Each number is 128 + 32 x the weight over the matrix's rms, rounded and kept within 0 to 255. Layers, rows and columns count from 0. Numbers have three digits each.

# layer 8 MLP up, 640x160, rms 0.126, rows 401-441, columns 0-79
135116090207150139127146123107108116146142083147140113154127187136106155117149127130137086128112114036151152101096127065150198146110082161135172110087094096133147121122106161117105160070146104093127121145075105141135135135138113124179130093
155132135145108178159111170105095113057153134148134108121131156110113139152152157147128144160092135123148182073097011119137152126155109138193165164168135108103055114094163178169096130131114119132105142090113172116093173160100123096161181108
111119108158138131148160066123165164163134097131120183093135135159153135157085146134135087120147125127216147093096115174150221127075133106103156146133118121125114079144140141163131118023073078144171162142155144147080192094164161135155173141
127124108124130098097118142091106136141147128139083107116094167082135149169131148135159149138112146164105090075161121138129211102099124092112176132102094168099129144150132120135138191126186098102141130112097189125098119119159138099131157113
148124117133132122109128160146121162151195126117140140135114190149089167176152127115116147117108105131117131141126147160155131045116097085148123106076091194154086091129147128087119083152091200109077190115080106168169153101159140094141183139
148112135199157144121107104127101117161144136151156055149143110129129117149119134084172080145087119075203164155106119140151110179126137113145069146118114128151152133120126138178168115052109128119119132166087115191084109137130062163166083130
097073165113105116064158149106083150107087161205197160090093090091082102199091092165162147123079125140151116106146112131128131136113133088120113094119095172168120120146133114139105081097155125122115084122143137151088086142154080131096146147
122104092128086086134107140112126162134138205167089107110061160123161159118083180087156144149129129102136119163095134105154101138164135109153125155055088166136095080158164099102147161124130195121080144146118157142116122124119118220191145128
094166110163117144112133171094119116137149121172131143103114187106101100154109155144084154152101154133131128175086118145162171073061206130134106161140136136154063121135190121081101152120064137130128167139120133104174185109128112111129156149
120092107153118123116166107082141214129112133091134139118081217071123121071142157167062106129114155167137114116124124147103153130092142145089073143130108074101173163106146083138078132173150151135146147120121106129089115161156128192183170124
116152130122161115069175093119099171140133155133122112192097110099086177109130180185091110126110134146155090149102149114115080127112152109069106087157133095130160120142145158151140155063149143099081149163134128183103099102180155124136145159
162170105183159133102127084148144113154128144107122126063152145127076113147095125172171120134107130059129102094098122087107146172059151155173161085126121160152129104126138139102146161031058106152108111141133114189052146139100098131151148114
089097167118134097120123065124080186167138196098121186157089129055103106135133124116146113205098133137176094115081142076092170136095180100131101134082136084164166154134181042117147094166089173146103143133089092130104145115130118199147135149
151119142126159162087146103105138102128139102154112102131083128149065135167115137154110112137109137117101173192069101128123147140125108113104136135116155172080132142116141111139141118097150114173134145119057139088165141108151110136098152166
177121170126177138110090127103107094037128181161140182167122166122061104173084134181144127154107171149095157163066077117109101173078106128148129133157158112096076107121169144104062131117091121123135075095143088160232107116100101069104154176
107137140157174146142160109065151149140118105150106121144136148140097145106141099137109120115129173145086050099056116149120186083097136144158182120134100121102132107158100082108098161140104114118155080131149110199145181055115168138144121152
152105096096139096133147107134094143139125123129103118150099127081113089117101131129144120109138118150106130132072135159163095080128154140118146154130109139160133145177153146130131133083131116167116117113127131159114151146175110157115193171
115171095161136156139112162113123167088173136165143159141148183047107169131183129143134147145092128135107121118115122135081140067088182126161168120180128210121101149068153150077024146152131116125106116082047109144174206136166090082124137198
064062143158157143108142152120091125082179156178087096073139198148087102154112142154160138144102152119181171147155112145143175129092143136106189133136124150126121157104186102043120142089113098152093115140108102101129195130133126114068132154
114193154148188067092158065103124194147209129166096080172124132097071168124168089160120153162103164092118143100130106120129063102142111098155124088071144133130145126108196105157078153157075121100152101091147161128152092147111129151147109212
117186095129125080137178143154129151115155151141126141112106137100115175134169148157092105136046124128123056160140121122119119095115177139162125145082147174124093140162194082157156149117094181095152095133124107115097099069125056129156107160
150155148179171107100102124110072165044141150171165079137130106025126210141107171122161098158078161147104115146114086120140119151153118123139070106151115131100118099132108104121123055077140185135065123085129113112124145190109117148151160161
142136180170186090183097128087094131135137170140168089087123148090130100156100190155122075165149152165108132129108133144164118154147227175112108151124175082140102103141141106105122118148120152102093162122115153126148101163136154146141138154
094151093137155110134194169140117153039123155185159093089130184172111129090139149154171074124087138136182167052141060089145183114096089105145205155145111132148106130093132126173103126105121130141054107136111114140107148120145174109114149105
148195129196109082177159114141073124148170122115121121187147166061136162084127121171119101117111121125084092151117118096092097188157212056205108075135114179066161079181112107140159135139099118128115088108110121188171208101148120164152103180
141182089119073084222161145117064117141155124150180136139141187152133078145110092113083113185116143065138106153120092055183219166057143084146122133118123177163077107175146077123164121130138153163141116126109131182106096123145128163122129149
123135124112133160136107105055105154121127167117099095133081159151138121080109153140109105164141200099103167170151111087150099091147159181117109107113115173139108086096135118143150141123178092075126161111146127129132187131115098148087158127
156111114168163114155107141154101132086114106177117164132129166085143209087085133110161115146117145109147140097112138086180107149145137128129158125178142167131148139111141063072080186129132210125161099170090172090176163077175119137131120082
134151208128153090133146131111125166154148138116152140072091141140034117156131120207091074230150156126158114121107112107152148124098119142107095192175087111160048115135140066112089146104079099097154160106132122141180164102130053158159186110
144172148163109124105142127090110088127145150134138049148099134101116126177057064105160103127105140112148074130085115102203158073091149149194098205149114131130094137134100086137120142098096140051108153113154102136141181169109130101152118158
176111122156145123095127098120108130133148169167140093201131112144065090128132115161150097094073151155123097163089109153154097064111123150189135105108120145065110078131191092119094108121110159110143136111127139181197133130146085106113128180
170137116134132117108118107120123121156150121117137112143107144124128137083126097098102123195098104077122144161105090078149165109134169133102146152130152173109137110163155079135113131070148150147112161111113100089145087103170103180098153135
138118120122117148111176132106114133142086093180159084121118141140101108192180154124160091179157214155150140121081069117213076139156141094132157152174143124134118077114142175126150132099110140096146190146116171179086156134148029154154129067
148111152115118156110134122111100118109176138172131117171101160127121131161084139181107111145094153134115136109069086078123115112129083097144153153103100167126131093118160118156160115149161162119119144100108084174121126140079087140111190179
091153117171174091131106154143118189164166133117134132143150117121149124106109172136097152114126139150100070115119146157138146112082131156166099145103096096092147130124117124072107139141140127050120105063171115138111131078125135125203121205
111164078158145164120151149134136135109131154138132114077088126095084172209150145195186153151071149161177130107131110112191124148103167109108124110089086113089128161165171149063116190072164155127124117090096153131103111038125129131195150136
186047148128157093130116193171089134073122188177142119084129154110054110232077173189141074191134193151122104165071099104135105147106127202124121130130191150079127107139175141090117144094099176075081156104166071153164188142104113113126163140
130080127140141087103101107117065136068106137166135158114087083135137127122149149152154119132096113162163107191184130133124082164153122133210131199103110108082115092129163137121102167111114168135139110101080079179199131156148128169125194144
114162126142152086113175128074075148113136189147156131125097135089083151137124151194114086148082157130116111145147138165084068128093150138179119136106114134102115122150126146147114106083081144059043107150131138135176122147104118125134153145
153138108133138097140080099128103093154124174115198098108077143158121133153156127112159129157153126068115160133099122110143115185143109072081121110141092162133157093125095065116142162142135114089059145118091126130154133118142070206073185110
155136086129183115132124119102027095124139116164147080159110085101191130146158159123151111231141141139152139144085114126169078108136197120135132116152124085146171140159092130099153140097095099106109156144163175126109156160114101172157101114
# layer 8 MLP down (transposed), 640x160, rms 0.13, rows 401-440, columns 0-79
130135111093068160128174071108088144108153129105084137160093146107129158126094147155161150072109164129092157163108104113181070121150096082114137135180122140038179110130134159067127124133154159114116173138130175181114121135109114108152148119
110112153106091053147127150112149078132122114128106112091124135187091115112128195094143132081144157127183092146137110156115150040105133156119118067146157173091147111161143160164155125141114064130171177097126131093108148111122115126154114118
127148063130145113097124118144122090143108138123160125115168109076090126137173130138127138094144103140115087127107133204104149119137143144145102113101165113118166100117114122150146089141149074126142147121128110084137107143106117095114126131
081149117161153169140121099156080087116078161090149117137164137114126138158143129082102136158120160145145126155113148114098119130088139151128096153138147114132082097047156170164164122045096090124158097089149124144155171096112146138138094089
167168058169114168091131151179099141136130129079141159126154171151111145158124127099099150075152093121068107135153170168124097116083137115119133132156123113115118122091112105126169178129091217127133132160136118140106141078143176071117150055
163178100147204134158126171141075074197069130089101177084114109167122115111102158158128115096090075105096154075080117102118154168136135115195130108129139227121123121129143130109077146156121197195086115135124091105084114164162151134105203118
153169091099096161177151132150206128104147184126103112099168129100127219063089130104072126139129088145101075100150096191063156159122088161169089160182139068099109121148122107124119153138143100147124140086161110164162100165143102087108077118
120021133157151166141093183161119174197155110081145104104165097028107165116115132147159104150134144126058081108099145057155096130148150156086096177121083145117087181134100165178137153164139097137219069132100129161093136168071079114164115106
117115163115144134128142100168095155101108173133119101136143125203159082131158202131087154101114081145175113113152182126143107165112111097141098161107126108114123135066174141156147123092167177157093104122146162136140079068089101100158135086
127116140130171084144100135171114082132200095097106118159149107182099085173121202076148127141137131138143116138122112074150098096112164155142196064133146172125089116143115135170139102100092138135116132168107158179165124128148144115065140110
133102117084111120129177109127138128087162134079130134080101124137121122094111107150176108122155089105121122128107132126101150135148100111113182176197159121142109128138130161109156125097130113145136168127087131096096130162119136111110150116
145188101121102076125106137217157113079144115083164124117125165117098084095133073162150138092095077154062144148122091098161130086154117102181172175174078167188151147123077195145127160068130057144099097149129099168119148168172052105091140157
119153126123112151116110134140146074094160142080144155137167123175054160123076170152143139119197068209139080122097140186088110124154137127132104133185132108122143165087065139076109079111125070134120208187114153141076085120128103110121153131
100130143103131097112140109080164164163123157069147119177112164107125128142122100102159087117148123153141122087188130131107123111094152177112153134106115154186169079106131184085119125185112098112173095171176164149147105110110143122134129099
175097169082154087110135177084189156119094160119106099114131154086125090100170124147168114111107167085145157162160079110124123113093124109109109137161118119163086113088091109139154144135113105111148114091099161157115144153131100125077145158
149133113120138101118112146139101101169063140130121116096156178144135169169101126129130115096083132165154157155067108109102155157182162105127095134155097097073137158073107156098156144081089076149176151159144123124124065138134165102169113126
130144131119107150132124158097130083096134121109157155157162083127125121099154142107117119113120125135145119095174121124147152088125122126129149152118133146087144122078146144106095113144158177116154112124136119141118150143141149129141108098
152209074091101185071193067131211083112092104154108196151125168099179094158129136142102120148157124119060098150174183149151160156132145116109179117125176146187169148126142126085134125160152112168141097161134067128106117093014135123117123127
112127110075151127131131139173132146093153148132068163166094111114159151145131165134149132110092080111132105086083114178128073174165149163089137097131127111097068153154096197159118140100155160093122084111138145159138118118209177110181150142
121106066104106161121128084080105201127098127109117123126159124161175158146111157089132130157086116160092084061127157129135134152134161129123130154074134114126147135097096172146129152107102122092100131140169093053086107122133118136177156090
117125107156113091133129150113153108075136112157116098172171127119063130165080093100168138105082147192063195135137143141134109125121110173102133123178112103161150135158130123113140115138153172065146109143088148162098115175079130100135191143
164159089159066084059097121152148154098131131149125176116129135169108117079116112115113090168121126171204080177072130113149179159188131131123130128163217122145139096093061163173091086078200109144107168133141087119145118145078114110157125125
086146151114123121118074140145122154164159128124118125129148124139125138145107117117172098086118154111071127120109115136153125106105101135144116115126118101156129155125146145077093075145133153134138125109135105130122083095104099161096186129
133184231126124131111119088126137159191055109113103111142146171119152108162067189129092125179099104168153133095112146145130151151140155192088097106120131134116098167164147105134105109139133169082145167118124121080102107137116110107153151130
126127183096115154109130171073153102066114118172078076130102141086098174067118137133216133126144104135138166137170087093113092128168138092101129183116192093177106134121143102135147125121127141143125141112142141128164176162113162151125066101
174068144105144130106129066120130149144059131149158117108221144153095118088118168140098105127128106092170153131137150107110132122099164154095171121132092144110143179109148060105097139112147081214088075156108160116133105088079123143072182091
119108138173126085161107134159106117149119110101113122072177141201094172132147190100119140112150186141087093113095159118114138094145078169111126065081088138171155092122170133088143160089079083145113133139140159126142130116162133095144107139
110165134088070124074155056084104119215151160138116107116118141198149092185108144154101141096150085124087122145195115090125162138140129183130115133051107123122082138141157140160154047151100127124110209112158095216124045158028155175154111178
113145096129099152193228117177099159192149069094046086160067116099102095164178110175162115227177147161141081084132125160135105066178096133106145117173198148088176102116078108144124124119133130100131134113205169117121155119116170142130062136
062204132057128128193147110158145134086096121025077093192100147202147150143152080054057115092127117031117127125172161095107146134104144108128120084088086133110137115152198127069155117126086138159132205150109129082119103107173158157139148103
093168151104122112131043108122163121151124162073197144107120158146122138127158086200119123118099121089138115142203187099110115166192114132113204099128107095132201142145131090177129121180141145160094083115150157177149091090100095128092104215
132140163087131144147112135121070158142100123125123155154137110113141134110127175101147144163090153131125088084138171109128100160154165169138154073174146105089152185118136130147112063145157115094073122137148129108122136129099155153137101161
084114088111135083171173147132088099138177164116161138177149130112113158068077117144096115123148104126129046153092102092151129146150130157119120140137125157144191153150163095168089119090198215148150121157088130108176090064094122147120148090
163093148148147122145110154196138161150177106065116182162174050132098142122129132057163158163111127151162087110124201146123104139130146140160184138110092201040113117113146100158163075110161095131173194103070157122106077103086145123116121166
130184101178107163123106114114142084113099134083132149100119156108123138104143159130095065062122075095159113118153177072140145135063119106170143148158158139159115098131140117136111131092128143196160131121124100142112138164129139139131157115
133192072092089130102104074137046165112173142096204153178105136120192102204143146117083098092139135135138116135148131086128148163095179132167128131147155097092133115162174116132066089182164144117097076169179121105204103149089126178126102135
100095192175110131104193147183134181103089171068130114135110113209131132140120078220161146127138169129080146129072097142120141076097163150178108095119166097120112115135116119085107101070124089114151160116117123159145137108094060150110044101
135188155095133130157125126106136096136112089186139147145139122131156166121093097111140177090179138084106160129111097152100087157111143142157110129105141136072095138147126168149176139118088127148122102134093154055137076153107134093160107140
125162104089157159142146083178101115169106147128181148107123102133149143093167085153142142105090109126188162106172153172122170135123152077168121115124116127113111146158094092186085139069147155165080106118132103070116094114057090112139143090
137128113208130082125122056100160138178092102143142072110126100126059138123107097138128203176101146104184102125226126187158163153163156081155076088126028137178197130144125096170063210185087121138065095123106124124095162066115123232138107098